{
  "num_hidden_layers": 11,
  "hidden_size": 96,
  "num_attention_heads": 3,
  "num_key_value_heads": 3,
  "head_dim": 32,
  "intermediate_size": 256,
  "vocab_size": 9741,
  "hidden_act": "swiglu",
  "norm": "rmsnorm",
  "norm_place": "out",
  "norm_eps": 1e-05,
  "positions": "rope",
  "rope_theta": 10000.0,
  "rope_fraction": 1.0,
  "qk_norm": true,
  "attn_scale": 0.177,
  "bias": "none",
  "tie_word_embeddings": false,
  "parallel_block": false,
  "init": "normal",
  "init_std_qkv": 0.051,
  "init_std_o": 0.0109,
  "init_std_up": 0.051,
  "init_std_down": 0.0109,
  "optimizer": "adamw",
  "learning_rate": 0.0032,
  "beta1": 0.9,
  "beta2": 0.99,
  "weight_decay": 0.092,
  "lr_head": 0.00972,
  "warmup_steps": 358,
  "schedule": "wsd",
  "decay_fraction": 0.258,
  "decay_shape": "linear",
  "final_lr_fraction": 0.0,
  "batch_tokens": 16384,
  "max_seq_len": 512,
  "doc_mask": true,
  "train_tokens": 148700000,
  "max_steps": 9076,
  "dataset": "wikipedia_en"
}
Each number is 50 + 15 x the weight over the matrix's rms, rounded and kept within 0 to 99. Layers, rows and columns count from 0.

# layer 2 attention value, 96x96, rms 0.2, rows 61-65, columns 0-95
56 84 61 53 31 23 41 46 32 58 68 32 40 41 49 30 43 47 97 51 55 43 50 53 49 64 44 40 41 50 70 57 59 63 40 33 44 28 09 40 41 34 53 59 36 49 38 44 40 43 26 40 79 56 17 51 52 45 44 42 52 36 44 51 53 55 45 36 52 60 56 77 25 32 49 38 41 31 41 75 61 45 65 15 36 50 46 66 37 47 22 12 43 49 68 52
38 60 52 34 69 44 67 05 35 42 53 22 59 55 00 67 57 73 24 10 41 60 32 35 43 44 45 35 49 78 65 51 54 60 77 45 69 52 53 64 60 38 33 42 43 61 49 45 50 32 68 60 51 63 09 45 65 44 59 75 40 50 84 41 75 53 57 65 55 49 49 44 63 68 43 67 69 23 49 57 65 43 60 63 57 46 50 47 36 49 74 56 27 54 33 36
41 47 33 48 50 58 35 43 59 56 56 46 39 34 47 37 76 34 69 15 43 55 53 40 39 48 61 55 65 56 67 47 62 41 47 44 49 36 52 57 56 39 69 57 30 33 44 45 36 49 48 35 65 61 43 28 73 58 45 35 65 24 26 49 57 43 46 66 36 41 52 67 17 37 69 62 61 31 43 53 42 66 60 43 76 53 58 54 33 48 51 56 40 58 45 48
45 27 43 39 41 45 48 28 45 44 38 79 58 40 29 65 58 51 43 40 53 48 43 56 48 48 33 74 48 61 42 69 46 38 64 30 36 49 03 76 55 46 44 41 73 52 53 60 78 32 44 34 37 61 49 34 78 37 38 42 42 61 38 79 49 58 67 36 61 51 40 56 81 56 48 39 36 66 38 35 30 48 51 69 69 42 38 59 67 53 59 68 43 68 47 53
47 59 74 59 24 44 48 37 56 47 59 22 63 54 33 70 71 47 43 53 49 61 56 53 68 50 59 78 45 51 47 61 33 37 69 60 40 39 48 49 58 55 38 47 48 39 44 71 50 41 50 43 71 36 50 34 31 59 17 58 50 46 48 38 47 37 49 54 38 55 41 81 14 65 60 34 43 43 45 46 35 31 62 59 62 56 48 59 43 51 53 28 68 36 57 50
# layer 2 attention output (transposed), 96x96, rms 0.203, rows 61-64, columns 0-95
39 60 35 61 57 60 58 60 59 50 28 43 44 50 50 46 36 43 49 35 33 33 46 67 36 35 49 31 44 48 39 60 53 57 50 56 99 59 63 57 58 51 50 63 47 56 50 66 48 59 71 64 49 38 61 28 68 35 43 27 29 55 41 54 52 00 68 49 52 77 50 49 55 45 37 38 62 53 45 39 72 57 57 35 47 51 93 50 49 83 48 50 75 19 71 64
55 49 42 43 10 45 50 60 42 63 45 50 33 61 43 67 29 60 61 44 41 56 58 39 44 65 52 00 25 68 59 71 50 72 33 48 59 28 53 51 40 41 38 30 55 32 55 64 20 54 31 72 56 26 67 55 64 35 50 34 63 50 66 85 53 30 32 45 50 28 34 51 47 55 32 56 25 59 56 48 48 52 51 36 67 50 58 62 87 49 57 69 44 62 21 86
52 49 54 65 49 64 48 27 78 67 35 58 55 49 59 45 65 51 67 44 65 43 41 48 25 28 50 53 48 46 46 66 52 57 55 54 48 62 59 55 75 53 52 58 25 18 54 54 77 49 50 42 22 41 49 67 33 30 54 37 26 30 31 48 60 69 58 72 84 54 42 48 54 35 53 48 30 38 74 72 57 42 58 40 47 66 41 63 51 54 41 47 47 42 84 49
46 54 35 46 30 46 52 38 25 47 39 54 63 48 44 48 43 55 44 46 82 49 32 69 38 49 28 56 22 63 46 41 53 32 60 50 25 59 43 44 66 39 36 52 54 62 66 32 76 54 36 63 53 63 40 60 47 29 44 55 61 67 18 59 61 46 45 40 74 43 28 69 50 58 19 46 16 36 59 52 63 56 51 59 47 75 28 38 70 01 51 37 61 69 52 60
# layer 2 attention query, 96x96, rms 0.23, rows 64-95, columns 0-95
63 47 67 63 65 30 45 29 00 51 32 85 50 70 86 50 00 55 69 73 40 62 38 44 56 27 44 71 39 20 51 99 36 78 48 64 72 99 57 41 65 79 80 45 54 49 55 55 72 48 38 16 48 54 57 74 08 28 67 54 62 88 77 42 21 28 54 28 17 63 38 26 56 45 58 22 41 80 47 71 25 64 42 40 78 06 41 44 46 37 55 92 46 28 68 44
91 51 49 88 15 24 46 40 28 32 60 63 61 80 74 31 02 56 46 67 51 57 34 84 48 34 56 56 42 26 68 81 19 33 49 57 81 99 51 64 61 75 65 68 47 35 10 69 48 19 34 07 94 71 49 95 08 39 70 72 72 84 65 47 47 38 59 29 34 57 23 20 80 50 62 38 50 99 56 29 57 62 46 31 47 39 29 53 16 30 64 80 52 19 59 67
68 72 67 49 42 50 60 20 25 50 29 70 34 87 28 44 38 58 70 52 44 51 38 37 37 41 39 59 36 11 44 77 58 64 40 65 71 99 40 74 68 42 60 45 55 54 51 53 70 31 40 40 30 67 57 45 32 47 43 66 59 59 76 43 20 17 68 50 16 53 43 60 63 40 42 36 36 49 54 42 27 43 42 32 48 22 39 47 70 39 44 50 64 40 68 39
47 40 53 38 74 47 54 64 63 58 66 61 62 58 38 56 59 34 48 43 66 49 55 53 24 64 31 51 36 34 66 39 75 66 48 52 40 54 55 49 39 52 58 48 60 84 43 45 28 58 40 42 24 38 67 55 66 62 67 47 19 53 62 48 57 70 45 66 78 56 78 51 59 37 43 51 31 24 50 30 43 47 41 53 34 51 64 30 57 32 60 66 41 53 52 28
68 31 43 77 39 38 68 34 43 39 50 28 24 75 62 41 50 67 61 52 48 51 55 83 58 19 64 56 49 43 54 52 16 64 61 32 80 68 53 52 66 46 64 59 49 47 50 39 71 46 50 58 60 80 20 57 40 43 30 65 46 65 45 54 47 56 45 61 33 37 56 37 69 66 51 22 60 77 38 56 60 60 55 31 55 39 29 38 51 51 63 34 57 44 35 65
20 42 67 46 71 59 46 63 48 38 33 35 65 31 50 46 57 45 73 32 46 91 71 49 56 54 42 50 43 59 43 31 41 36 65 33 36 24 69 46 43 28 36 48 41 73 71 64 49 55 60 77 37 45 44 20 78 48 55 35 45 17 29 63 82 76 33 47 65 34 44 65 45 61 54 73 58 58 62 55 62 32 57 63 82 71 61 39 68 56 52 60 55 51 60 52
57 43 41 30 76 53 30 65 45 58 47 38 53 37 54 68 54 42 43 48 58 53 56 49 70 59 30 65 79 71 48 31 83 56 37 61 36 00 45 40 33 64 58 46 50 65 63 42 37 33 49 51 66 51 52 47 93 58 47 23 47 49 64 40 56 35 36 35 77 37 68 58 40 54 46 59 38 08 71 54 60 52 69 50 66 56 50 71 17 53 44 36 58 52 30 37
41 32 64 66 28 44 57 32 46 38 34 49 46 54 53 30 37 36 68 56 46 66 40 75 51 15 61 32 37 42 49 65 16 29 63 50 90 41 49 51 54 47 39 63 46 21 61 55 73 41 48 55 54 70 27 47 49 48 36 80 66 68 40 52 56 62 55 39 41 39 31 49 49 54 63 45 70 78 53 54 42 56 55 44 46 30 35 41 68 43 64 43 46 54 44 76
42 58 38 45 45 41 47 56 63 70 48 63 58 48 54 86 64 73 49 45 62 43 65 42 62 72 36 54 59 62 58 33 68 85 37 43 58 45 58 49 57 71 70 40 48 75 45 33 36 70 35 50 69 51 68 68 46 61 59 45 32 16 48 31 48 59 64 63 76 64 78 56 59 37 43 36 43 30 47 52 54 49 60 54 41 47 56 46 44 44 47 77 47 38 45 35
57 56 33 53 51 35 40 55 71 60 79 47 48 60 33 65 64 66 32 43 49 51 54 69 55 78 60 39 59 67 65 40 64 47 42 58 41 42 62 52 44 41 48 48 58 81 37 51 55 38 58 29 56 50 55 81 45 34 66 67 33 44 59 51 54 54 61 45 67 64 71 50 52 42 09 52 28 44 31 44 44 69 30 55 37 53 59 52 61 72 37 43 59 43 77 31
35 22 73 47 68 45 77 47 34 74 18 33 29 56 37 52 68 52 68 52 42 66 34 60 67 50 64 55 23 52 58 55 59 37 60 46 50 32 30 32 40 40 45 36 59 69 52 31 66 52 46 67 39 44 55 10 60 54 41 41 39 38 45 64 78 39 38 41 44 43 42 66 47 47 49 56 60 48 44 32 62 63 50 21 54 43 50 29 62 63 24 30 51 60 39 38
61 56 47 40 51 64 75 62 46 51 72 25 20 51 38 36 23 61 40 55 46 75 49 54 42 46 82 64 25 51 57 26 46 68 75 34 60 71 23 74 64 60 32 34 55 64 54 24 57 38 40 44 51 49 58 43 47 59 23 67 51 76 41 47 49 74 42 59 44 54 49 56 46 51 40 27 80 69 40 29 47 76 25 55 22 57 49 39 47 59 49 46 42 44 45 43
53 53 63 51 69 56 50 36 59 37 53 56 58 44 57 41 31 47 35 50 52 53 40 29 57 45 85 53 59 41 41 45 50 82 49 52 42 70 39 38 75 92 55 35 49 30 60 49 81 38 48 54 32 38 53 39 44 46 54 50 59 79 66 75 42 65 39 56 49 35 38 49 64 29 79 53 83 78 64 51 38 63 51 40 23 42 59 53 51 49 43 32 35 60 47 62
30 54 31 66 38 49 48 52 24 57 45 50 47 67 64 36 23 49 66 64 78 33 37 35 39 70 24 54 54 53 52 68 71 59 37 46 48 88 23 52 47 56 68 61 35 51 48 70 51 55 34 26 75 59 46 39 41 49 51 41 50 48 50 15 56 49 49 46 61 31 42 51 52 41 66 62 40 52 43 23 77 72 57 26 66 40 58 68 43 54 54 39 65 61 58 53
50 36 26 58 52 55 37 27 32 35 53 32 47 39 65 41 39 56 53 47 43 44 25 32 36 45 53 66 49 66 32 51 53 32 38 55 28 84 51 39 45 38 49 53 51 17 66 73 59 55 40 29 47 59 53 69 55 52 75 39 75 71 52 56 51 49 39 49 66 38 42 24 38 52 44 55 41 36 60 41 44 74 37 43 67 33 57 66 38 50 38 23 51 63 56 53
57 42 59 55 49 69 27 45 59 57 40 68 46 62 60 48 35 76 67 39 56 12 76 37 28 56 38 40 69 30 37 69 45 52 41 44 60 68 51 65 58 56 52 60 79 35 42 60 47 35 23 43 40 55 50 64 35 40 66 52 40 69 49 69 13 61 68 67 52 55 37 37 63 25 71 56 30 54 51 62 37 52 35 43 32 40 29 67 34 42 30 82 51 45 38 31
93 39 60 86 00 38 30 07 28 51 70 96 49 84 82 28 08 58 43 55 36 61 21 63 43 37 55 40 43 32 53 76 39 29 20 52 85 99 50 80 60 81 79 75 56 23 25 64 38 37 43 00 99 50 62 99 14 27 83 71 84 94 56 55 53 65 68 41 47 52 26 01 58 44 98 31 52 99 44 14 66 45 31 41 55 46 42 59 31 43 72 77 53 15 54 55
20 41 27 42 55 66 58 51 91 68 77 24 63 08 28 56 86 42 42 20 72 48 73 52 47 70 48 42 68 99 40 00 65 32 55 08 08 00 54 36 39 30 48 50 24 59 70 22 21 81 67 76 71 31 23 40 99 62 42 33 29 00 00 29 94 91 26 70 99 46 76 47 41 71 60 66 65 26 63 51 81 61 60 48 54 97 74 60 49 73 52 11 41 76 41 52
70 65 41 87 30 53 54 49 23 61 59 63 58 66 52 30 43 62 74 59 57 55 63 76 43 39 34 50 49 54 52 68 35 40 51 64 67 75 59 63 54 58 60 54 30 45 30 48 34 24 32 52 76 47 37 78 21 44 56 61 75 45 42 36 56 54 60 45 32 63 26 51 73 51 42 46 42 77 37 45 52 61 52 22 80 41 44 66 31 34 72 59 58 34 66 60
43 39 47 44 55 39 47 63 49 71 30 63 44 69 30 44 55 52 45 52 72 50 61 60 25 57 20 38 32 39 69 62 65 84 73 60 78 69 35 40 32 40 54 40 40 66 41 69 47 61 59 70 30 41 65 27 45 44 57 50 39 55 42 54 52 37 62 41 44 62 51 46 49 41 52 71 29 24 47 50 38 50 49 37 53 41 57 73 71 29 53 71 80 59 46 31
56 79 49 60 50 58 34 51 47 66 66 50 29 42 66 67 57 66 28 67 54 30 57 50 57 49 62 58 63 85 70 50 61 50 48 64 62 06 50 59 74 62 30 56 45 35 33 29 45 50 25 35 77 58 77 53 47 69 48 58 54 54 76 34 65 58 52 45 52 39 43 74 73 52 45 50 51 34 44 45 46 38 40 57 54 52 37 63 34 50 67 42 54 38 52 34
40 31 55 62 49 59 35 37 44 41 30 35 33 52 50 33 28 49 53 62 69 61 47 50 73 26 81 60 54 60 33 59 43 55 52 46 61 30 48 58 54 31 28 53 50 24 50 56 79 46 39 47 56 76 39 24 45 36 37 53 74 43 52 44 77 56 27 27 45 30 40 80 48 50 68 45 67 86 39 27 56 59 46 55 54 49 48 66 61 51 43 57 69 85 55 53
43 21 71 37 70 54 76 37 56 48 44 64 60 44 41 46 56 57 56 54 57 80 30 50 60 58 50 25 44 45 38 50 73 32 40 55 36 56 33 75 40 28 22 42 77 20 66 66 69 29 70 44 33 74 38 23 55 52 41 60 68 51 52 52 57 44 30 36 42 62 34 66 39 37 58 68 43 50 70 54 64 47 32 70 45 58 49 51 74 62 41 40 58 58 51 66
38 51 55 56 43 77 29 35 50 70 71 56 69 41 68 80 72 57 30 56 82 21 50 28 46 67 59 52 54 65 42 34 70 46 37 42 24 10 43 39 38 54 31 41 61 38 48 59 64 58 38 55 41 44 51 63 61 50 51 61 67 33 52 45 33 76 56 55 50 52 52 58 54 51 38 44 46 34 24 29 62 48 28 56 46 59 80 65 58 57 65 50 51 77 52 49
37 61 32 14 79 58 27 62 51 64 79 48 60 33 42 64 65 47 31 54 36 48 59 21 33 69 55 65 69 49 36 45 66 46 47 62 18 32 55 46 49 65 46 25 65 57 53 55 31 68 73 41 45 21 73 39 66 67 75 07 56 27 58 44 43 45 50 65 62 59 60 43 39 47 39 61 45 17 59 48 67 48 38 57 63 82 72 55 35 60 40 28 45 47 51 36
47 64 48 38 76 42 33 53 45 65 40 70 51 44 50 58 57 58 42 42 49 29 51 30 42 65 48 59 43 42 63 61 62 54 32 52 36 59 60 42 43 50 67 52 66 71 32 54 17 53 53 51 42 35 78 57 57 64 78 22 40 27 72 48 46 57 62 52 51 51 71 35 75 33 39 45 27 26 62 47 51 54 35 45 56 43 72 37 27 51 33 61 43 48 56 17
45 53 37 54 65 42 77 58 50 54 67 49 41 60 51 34 34 68 65 42 17 49 72 16 70 52 62 47 52 41 56 41 47 54 41 31 58 77 56 75 77 69 84 50 48 55 33 45 64 55 30 26 49 56 58 70 38 64 57 57 39 49 60 62 58 57 47 64 50 60 49 40 66 28 47 30 45 67 47 67 36 70 27 65 71 38 60 34 43 59 39 61 39 55 54 39
62 44 38 55 27 42 43 37 54 64 46 60 23 67 47 63 50 69 33 29 45 33 66 62 30 65 52 58 46 61 54 51 42 41 49 50 90 57 58 62 52 65 54 56 71 77 46 64 44 47 56 44 32 53 87 54 28 37 62 72 39 34 55 62 42 50 64 36 59 67 58 42 77 26 53 30 30 39 71 68 44 38 51 46 52 58 52 56 59 51 53 65 66 29 55 41
47 51 34 72 62 25 43 47 69 48 63 44 43 81 38 44 45 58 27 24 35 34 60 32 28 65 40 55 65 53 53 66 49 33 31 29 57 57 45 53 61 84 80 63 40 60 46 57 77 39 50 28 61 32 62 46 29 40 52 53 38 67 57 67 55 47 62 68 80 73 50 44 66 27 48 67 31 42 57 62 65 50 49 34 38 50 56 51 51 48 39 28 65 34 72 63
42 52 38 58 78 57 26 38 49 30 60 65 64 53 59 39 60 48 55 73 34 46 37 41 54 51 80 70 43 18 54 43 51 72 31 65 21 49 51 30 37 58 45 46 39 55 45 65 71 75 46 33 43 54 52 75 49 51 70 41 57 09 41 26 50 44 63 64 34 69 50 52 38 45 56 24 58 54 50 66 48 38 69 62 33 23 75 57 54 37 71 56 66 53 61 41
43 48 66 40 35 56 72 40 36 50 46 29 44 40 55 46 00 52 85 54 44 76 35 21 72 69 56 45 53 51 26 56 32 57 49 44 43 67 31 62 62 60 82 52 32 36 73 27 68 33 47 49 79 45 21 32 39 52 49 39 67 72 34 57 50 59 29 65 47 46 54 20 62 39 60 47 58 72 58 60 53 77 44 38 46 49 63 59 34 67 22 52 38 52 51 61
58 58 66 30 53 34 43 69 36 72 29 46 52 45 56 63 39 36 47 60 56 63 59 41 50 43 52 60 45 48 34 34 55 55 70 51 52 71 36 47 75 57 37 27 56 33 45 41 39 40 38 48 53 48 39 29 68 64 35 26 70 55 40 41 56 60 41 42 62 40 36 49 52 67 33 70 66 53 58 21 57 57 56 60 66 63 39 23 54 41 22 34 31 44 12 55
# layer 2 attention key, 96x96, rms 0.211, rows 64-95, columns 0-95
77 49 50 50 57 97 69 55 81 72 62 25 53 24 50 67 65 27 57 41 49 26 57 44 26 50 47 45 63 51 59 25 52 69 39 20 35 55 36 65 35 40 44 51 29 48 54 61 45 36 49 47 46 64 56 41 90 67 73 35 29 25 36 42 52 54 65 63 98 25 50 61 57 71 57 57 38 21 73 51 60 56 52 68 35 76 54 61 21 51 41 46 24 31 84 60
49 62 68 43 59 46 34 49 24 49 43 75 47 49 68 48 33 63 46 43 44 40 54 63 70 39 53 51 51 35 55 75 50 49 65 37 65 67 40 24 61 59 49 50 60 47 61 53 23 65 53 75 43 29 50 60 32 49 53 46 75 71 40 53 26 44 40 33 13 59 58 36 46 28 64 67 51 42 30 69 30 35 60 48 45 39 55 34 53 43 66 48 56 53 35 49
63 47 53 53 61 90 37 35 67 74 73 30 70 29 50 62 45 42 63 33 71 25 56 35 41 68 59 49 59 42 44 37 64 51 32 55 44 36 11 46 33 50 51 58 47 47 61 57 45 45 47 45 21 65 74 42 71 36 61 15 35 43 47 64 77 49 70 55 82 52 51 60 47 19 56 47 31 41 70 67 64 36 53 69 54 59 69 48 47 51 51 47 39 53 67 50
52 51 50 50 27 54 59 58 56 34 46 14 55 40 28 72 71 39 62 46 34 77 54 49 44 49 69 55 68 60 66 57 60 32 72 41 47 35 70 60 37 17 32 56 51 69 37 59 49 36 41 39 84 64 48 35 51 56 31 36 34 53 49 39 76 52 59 56 58 27 42 65 36 73 50 63 50 73 60 50 70 33 52 50 51 52 39 48 63 79 39 32 49 41 39 39
31 40 50 53 42 53 30 35 33 54 30 60 52 57 61 27 32 65 36 52 46 37 37 50 55 31 39 56 37 39 59 65 18 56 22 64 38 57 39 39 48 60 46 67 15 23 40 49 19 49 49 46 47 36 52 70 36 50 64 41 76 50 56 46 33 52 73 42 29 37 47 57 60 37 44 60 43 45 57 64 39 56 43 41 41 39 19 42 33 18 51 70 42 45 53 42
40 16 75 68 66 70 50 67 52 27 45 77 50 60 65 57 53 52 40 74 60 20 41 50 85 47 64 34 58 41 41 42 41 52 58 93 62 61 55 44 61 49 69 23 70 40 25 43 40 45 76 62 28 47 49 95 38 50 54 87 44 75 52 46 67 25 76 52 49 48 41 45 60 71 19 39 36 36 54 35 50 40 31 49 54 27 16 32 39 54 43 69 46 65 33 29
26 58 53 66 53 87 71 40 68 66 75 46 32 35 55 53 74 47 62 40 61 19 64 34 46 78 83 29 82 80 42 32 70 62 39 53 47 17 37 61 35 36 43 36 60 56 42 31 76 42 57 39 31 38 64 43 65 47 48 64 38 48 42 61 59 56 45 71 67 73 70 40 59 43 58 43 31 33 70 28 65 46 29 70 44 85 61 43 45 56 45 44 46 52 39 59
39 54 54 39 58 25 32 47 36 57 20 46 55 52 56 50 35 41 54 69 77 53 57 54 43 49 23 64 37 28 44 45 35 39 34 41 47 68 76 52 48 69 58 53 46 52 79 66 74 60 35 42 67 50 46 51 51 74 31 45 46 34 53 72 56 37 59 58 53 34 36 64 55 40 34 63 71 37 42 70 40 64 82 38 61 35 49 68 62 34 47 59 60 65 43 38
63 64 35 43 65 73 53 57 45 52 59 41 73 28 21 49 72 39 52 42 36 45 53 28 37 64 79 37 82 60 65 46 58 42 75 78 46 41 39 64 24 29 32 24 70 62 45 39 36 35 40 55 62 22 49 66 42 35 29 49 37 57 65 56 58 62 64 39 58 53 56 59 29 73 44 37 23 53 56 23 62 55 20 68 48 64 67 24 37 87 26 52 56 39 48 35
50 55 37 47 52 63 51 64 41 55 95 53 47 43 47 53 60 68 37 45 44 42 38 34 45 94 58 42 62 50 61 55 80 51 83 61 52 43 30 55 60 39 46 37 53 62 30 27 27 35 46 64 48 24 36 39 48 37 63 54 34 51 48 42 56 79 64 38 56 50 81 45 31 70 59 61 51 46 46 18 60 33 26 53 60 69 59 28 41 54 58 36 46 41 39 46
51 45 18 43 58 30 38 59 40 74 35 51 67 47 48 26 39 46 48 56 44 88 70 05 51 57 68 42 56 61 50 41 42 53 34 33 50 50 39 83 69 56 57 37 25 49 69 21 44 43 46 29 43 38 61 77 47 49 33 29 68 31 57 59 25 88 37 57 57 65 56 42 54 47 29 57 24 19 83 63 36 65 90 48 66 49 70 38 43 44 51 56 71 52 20 37
25 37 54 66 41 27 36 59 42 25 27 81 84 90 59 44 28 57 52 50 38 67 52 40 81 53 47 68 60 36 58 54 53 32 32 74 53 44 62 42 49 61 78 57 28 38 22 33 49 46 31 16 77 61 59 77 21 35 76 72 81 25 62 16 72 49 77 34 63 61 52 52 52 65 19 46 27 71 46 48 43 49 30 27 76 46 57 36 52 52 71 50 53 23 64 61
32 27 47 42 35 44 51 51 39 38 37 38 88 47 35 55 35 55 48 64 56 40 38 25 63 45 22 42 31 60 13 72 33 50 51 43 50 39 36 30 46 58 69 53 43 27 57 66 47 44 66 14 69 78 46 99 51 46 45 51 55 31 46 60 45 27 37 38 38 55 34 32 26 57 51 21 37 56 48 57 64 62 51 33 99 26 55 61 33 60 61 71 53 35 54 53
50 30 57 60 70 61 55 55 67 34 41 47 54 80 39 49 36 66 50 41 33 51 80 31 73 47 54 38 56 39 46 49 20 44 77 34 55 55 47 08 60 42 58 63 56 37 63 56 64 64 75 58 41 23 61 63 58 54 43 74 63 89 50 74 32 54 59 53 10 62 38 35 37 55 38 44 40 64 43 55 40 41 41 42 23 46 49 69 47 87 40 42 26 52 39 37
43 35 57 49 28 45 71 53 64 39 61 44 36 63 51 69 42 63 43 47 61 59 70 40 53 61 22 45 54 46 39 73 31 41 60 23 46 34 54 15 45 56 58 59 53 44 56 59 78 71 62 74 58 62 50 45 61 58 75 52 47 58 49 41 63 26 61 85 30 59 34 59 44 28 60 75 55 85 42 53 40 38 49 25 39 67 45 86 51 50 44 64 29 36 46 54
57 30 50 43 30 49 84 45 11 48 50 59 39 62 38 64 54 45 32 59 41 58 40 66 42 46 54 77 51 57 51 64 71 45 54 61 72 41 60 38 33 36 35 35 60 36 59 56 53 70 80 61 62 62 46 55 37 56 29 59 45 53 32 36 58 60 20 34 22 65 49 47 09 35 99 35 43 75 20 65 53 54 52 76 36 27 62 65 56 78 35 45 51 55 47 56
72 55 84 58 57 46 44 48 39 43 44 61 53 72 46 47 27 49 48 55 54 33 44 58 74 49 45 56 45 27 50 64 56 51 87 34 79 55 44 29 58 79 57 37 50 48 67 60 44 59 55 75 52 32 52 52 45 60 55 44 57 66 59 64 20 48 50 55 05 72 46 35 50 46 44 61 35 51 46 65 31 30 48 52 32 29 48 46 39 64 67 41 60 63 36 53
10 52 37 52 41 27 44 69 35 28 49 57 56 76 46 34 51 67 29 68 37 63 57 50 78 52 54 51 42 52 49 52 27 46 39 44 62 49 79 46 70 54 61 52 51 38 34 46 64 48 47 38 41 45 29 77 33 41 33 65 61 55 52 58 45 44 58 30 22 40 69 46 55 64 52 42 68 47 46 33 42 69 31 29 59 41 36 50 61 37 55 49 55 45 21 51
67 54 74 30 57 39 31 42 39 49 31 82 43 66 70 62 23 56 34 50 33 50 56 68 63 39 54 55 33 51 52 75 32 61 28 31 55 85 52 23 75 66 45 47 58 42 69 58 41 54 55 69 37 46 48 52 40 50 51 44 64 61 64 59 16 45 45 27 38 54 54 55 53 33 78 78 53 56 47 71 30 49 38 52 42 52 53 38 60 47 63 59 44 69 15 48
83 60 35 41 59 68 32 54 58 53 80 32 59 63 49 33 66 26 72 61 41 43 62 74 30 35 41 54 35 56 56 42 45 34 91 46 37 41 52 41 66 32 49 38 57 38 49 49 30 40 35 54 48 40 60 28 57 65 46 38 53 49 49 56 18 51 53 43 63 65 40 68 37 34 69 68 38 49 40 47 62 31 67 41 45 44 73 36 39 54 42 45 41 49 47 45
53 47 62 74 44 36 57 59 63 56 45 28 44 48 54 26 42 25 79 72 69 77 44 64 27 32 35 56 56 43 52 61 37 59 53 09 69 38 30 99 44 59 53 57 45 77 64 42 52 51 56 43 44 55 53 59 50 62 65 65 39 46 57 52 56 51 54 56 59 38 53 59 71 73 39 34 51 40 48 30 47 43 72 58 49 58 21 39 56 53 40 44 55 51 56 49
26 56 39 38 48 03 52 16 65 60 39 61 24 57 59 44 23 59 44 54 76 46 67 54 55 69 36 65 40 27 39 44 42 53 26 24 51 63 48 52 41 71 66 65 44 50 68 49 71 80 52 49 19 62 56 58 66 66 40 53 59 44 42 71 26 58 21 36 54 63 54 51 56 44 47 55 61 39 58 89 25 57 57 67 54 58 39 49 51 46 48 51 46 32 69 63
35 31 45 57 61 63 62 37 41 53 66 65 49 33 61 85 34 46 54 42 63 52 63 48 42 79 47 53 49 52 44 36 59 69 41 62 38 46 57 64 92 61 49 53 74 41 56 37 39 57 50 53 35 53 70 56 66 42 41 61 33 48 60 54 32 70 35 40 49 51 45 40 71 40 60 32 62 44 57 54 26 73 38 58 48 52 68 59 42 52 78 60 72 81 35 53
60 44 47 45 58 64 71 56 59 53 92 36 60 20 33 64 48 34 65 32 41 73 58 37 38 82 58 34 61 36 50 41 76 57 74 53 45 42 48 35 37 51 58 32 64 67 65 44 55 47 60 52 46 43 68 43 58 37 65 44 28 37 65 49 88 65 58 51 79 56 71 41 46 42 58 54 34 60 57 54 51 54 35 61 71 53 72 49 62 90 27 48 41 23 59 43
43 57 46 50 43 75 51 60 73 71 70 57 52 38 36 62 80 62 47 46 35 48 33 39 67 94 80 43 75 94 70 34 87 55 63 56 44 20 55 62 43 28 58 38 59 57 23 23 55 35 50 35 24 53 54 35 53 21 60 63 35 32 50 50 71 73 64 55 57 60 77 33 59 61 57 54 29 48 65 36 58 53 32 66 29 76 90 32 42 72 29 50 37 41 58 24
68 53 37 60 35 41 37 66 63 58 50 51 32 76 28 31 51 63 34 74 35 50 42 82 53 41 42 46 49 73 64 64 56 66 93 55 65 47 52 62 47 35 37 24 54 49 29 51 28 36 66 63 41 42 24 44 35 23 35 45 33 66 26 44 44 63 65 20 46 58 71 81 45 72 56 69 39 64 42 15 48 19 81 50 39 54 50 24 38 42 45 42 41 48 19 49
68 59 60 61 24 47 29 69 21 60 09 56 53 65 36 44 24 89 25 52 46 64 31 48 51 53 40 47 50 55 34 90 45 61 59 53 63 47 66 92 14 58 57 45 38 66 25 43 43 52 48 57 76 44 31 73 28 04 59 42 48 54 50 34 50 56 53 44 32 43 53 59 60 88 35 49 32 83 35 28 48 52 53 52 36 37 33 47 42 67 51 34 60 35 41 34
84 61 44 51 46 32 58 70 54 46 69 61 43 57 10 15 62 40 33 83 53 49 24 72 55 38 37 65 51 28 57 61 78 44 96 62 74 57 48 61 65 36 32 12 91 46 64 73 37 47 80 82 34 78 57 35 34 35 50 68 56 34 50 41 23 37 67 23 41 48 55 66 41 42 51 59 19 41 08 04 41 09 71 40 15 49 37 14 46 54 40 39 52 72 31 48
77 26 45 70 26 55 53 53 44 39 65 36 54 13 48 52 37 99 67 90 61 34 37 66 61 37 52 52 48 55 63 39 54 31 99 72 36 38 63 24 41 64 48 45 41 59 66 38 46 44 69 48 49 56 26 33 48 25 39 65 42 79 66 71 55 44 51 50 29 36 72 51 73 43 62 33 39 54 35 34 65 22 56 16 49 42 35 50 38 49 55 62 58 55 41 25
36 40 54 20 74 89 39 35 45 23 49 42 44 26 50 32 34 44 70 38 61 65 70 60 20 31 33 30 57 47 24 54 36 39 63 52 08 55 48 66 50 51 39 53 46 22 55 66 52 40 36 62 36 74 55 39 65 47 49 27 44 82 59 51 35 22 63 59 26 46 76 39 47 27 61 58 54 70 62 60 49 33 50 41 46 45 53 16 55 46 48 55 40 45 47 59
46 58 70 66 27 53 41 61 45 83 43 61 55 58 46 68 29 71 20 35 42 66 32 28 91 83 50 71 70 61 35 56 54 45 46 58 46 45 74 40 33 56 72 53 32 49 56 53 77 49 31 17 67 49 50 57 40 32 35 53 50 63 56 53 47 83 36 75 53 54 17 46 24 94 30 38 37 69 44 61 20 63 43 52 96 75 69 84 34 59 59 52 41 33 63 56
47 54 56 58 50 28 50 45 61 66 17 58 82 63 47 73 81 42 50 24 25 58 47 38 59 66 64 35 38 65 65 69 26 32 40 44 60 38 18 41 38 51 81 64 39 45 35 44 58 45 54 47 46 46 68 61 33 50 43 70 49 24 66 71 61 63 54 58 65 64 34 38 54 41 46 43 29 46 58 63 49 90 36 38 55 58 51 87 46 69 34 44 33 51 57 27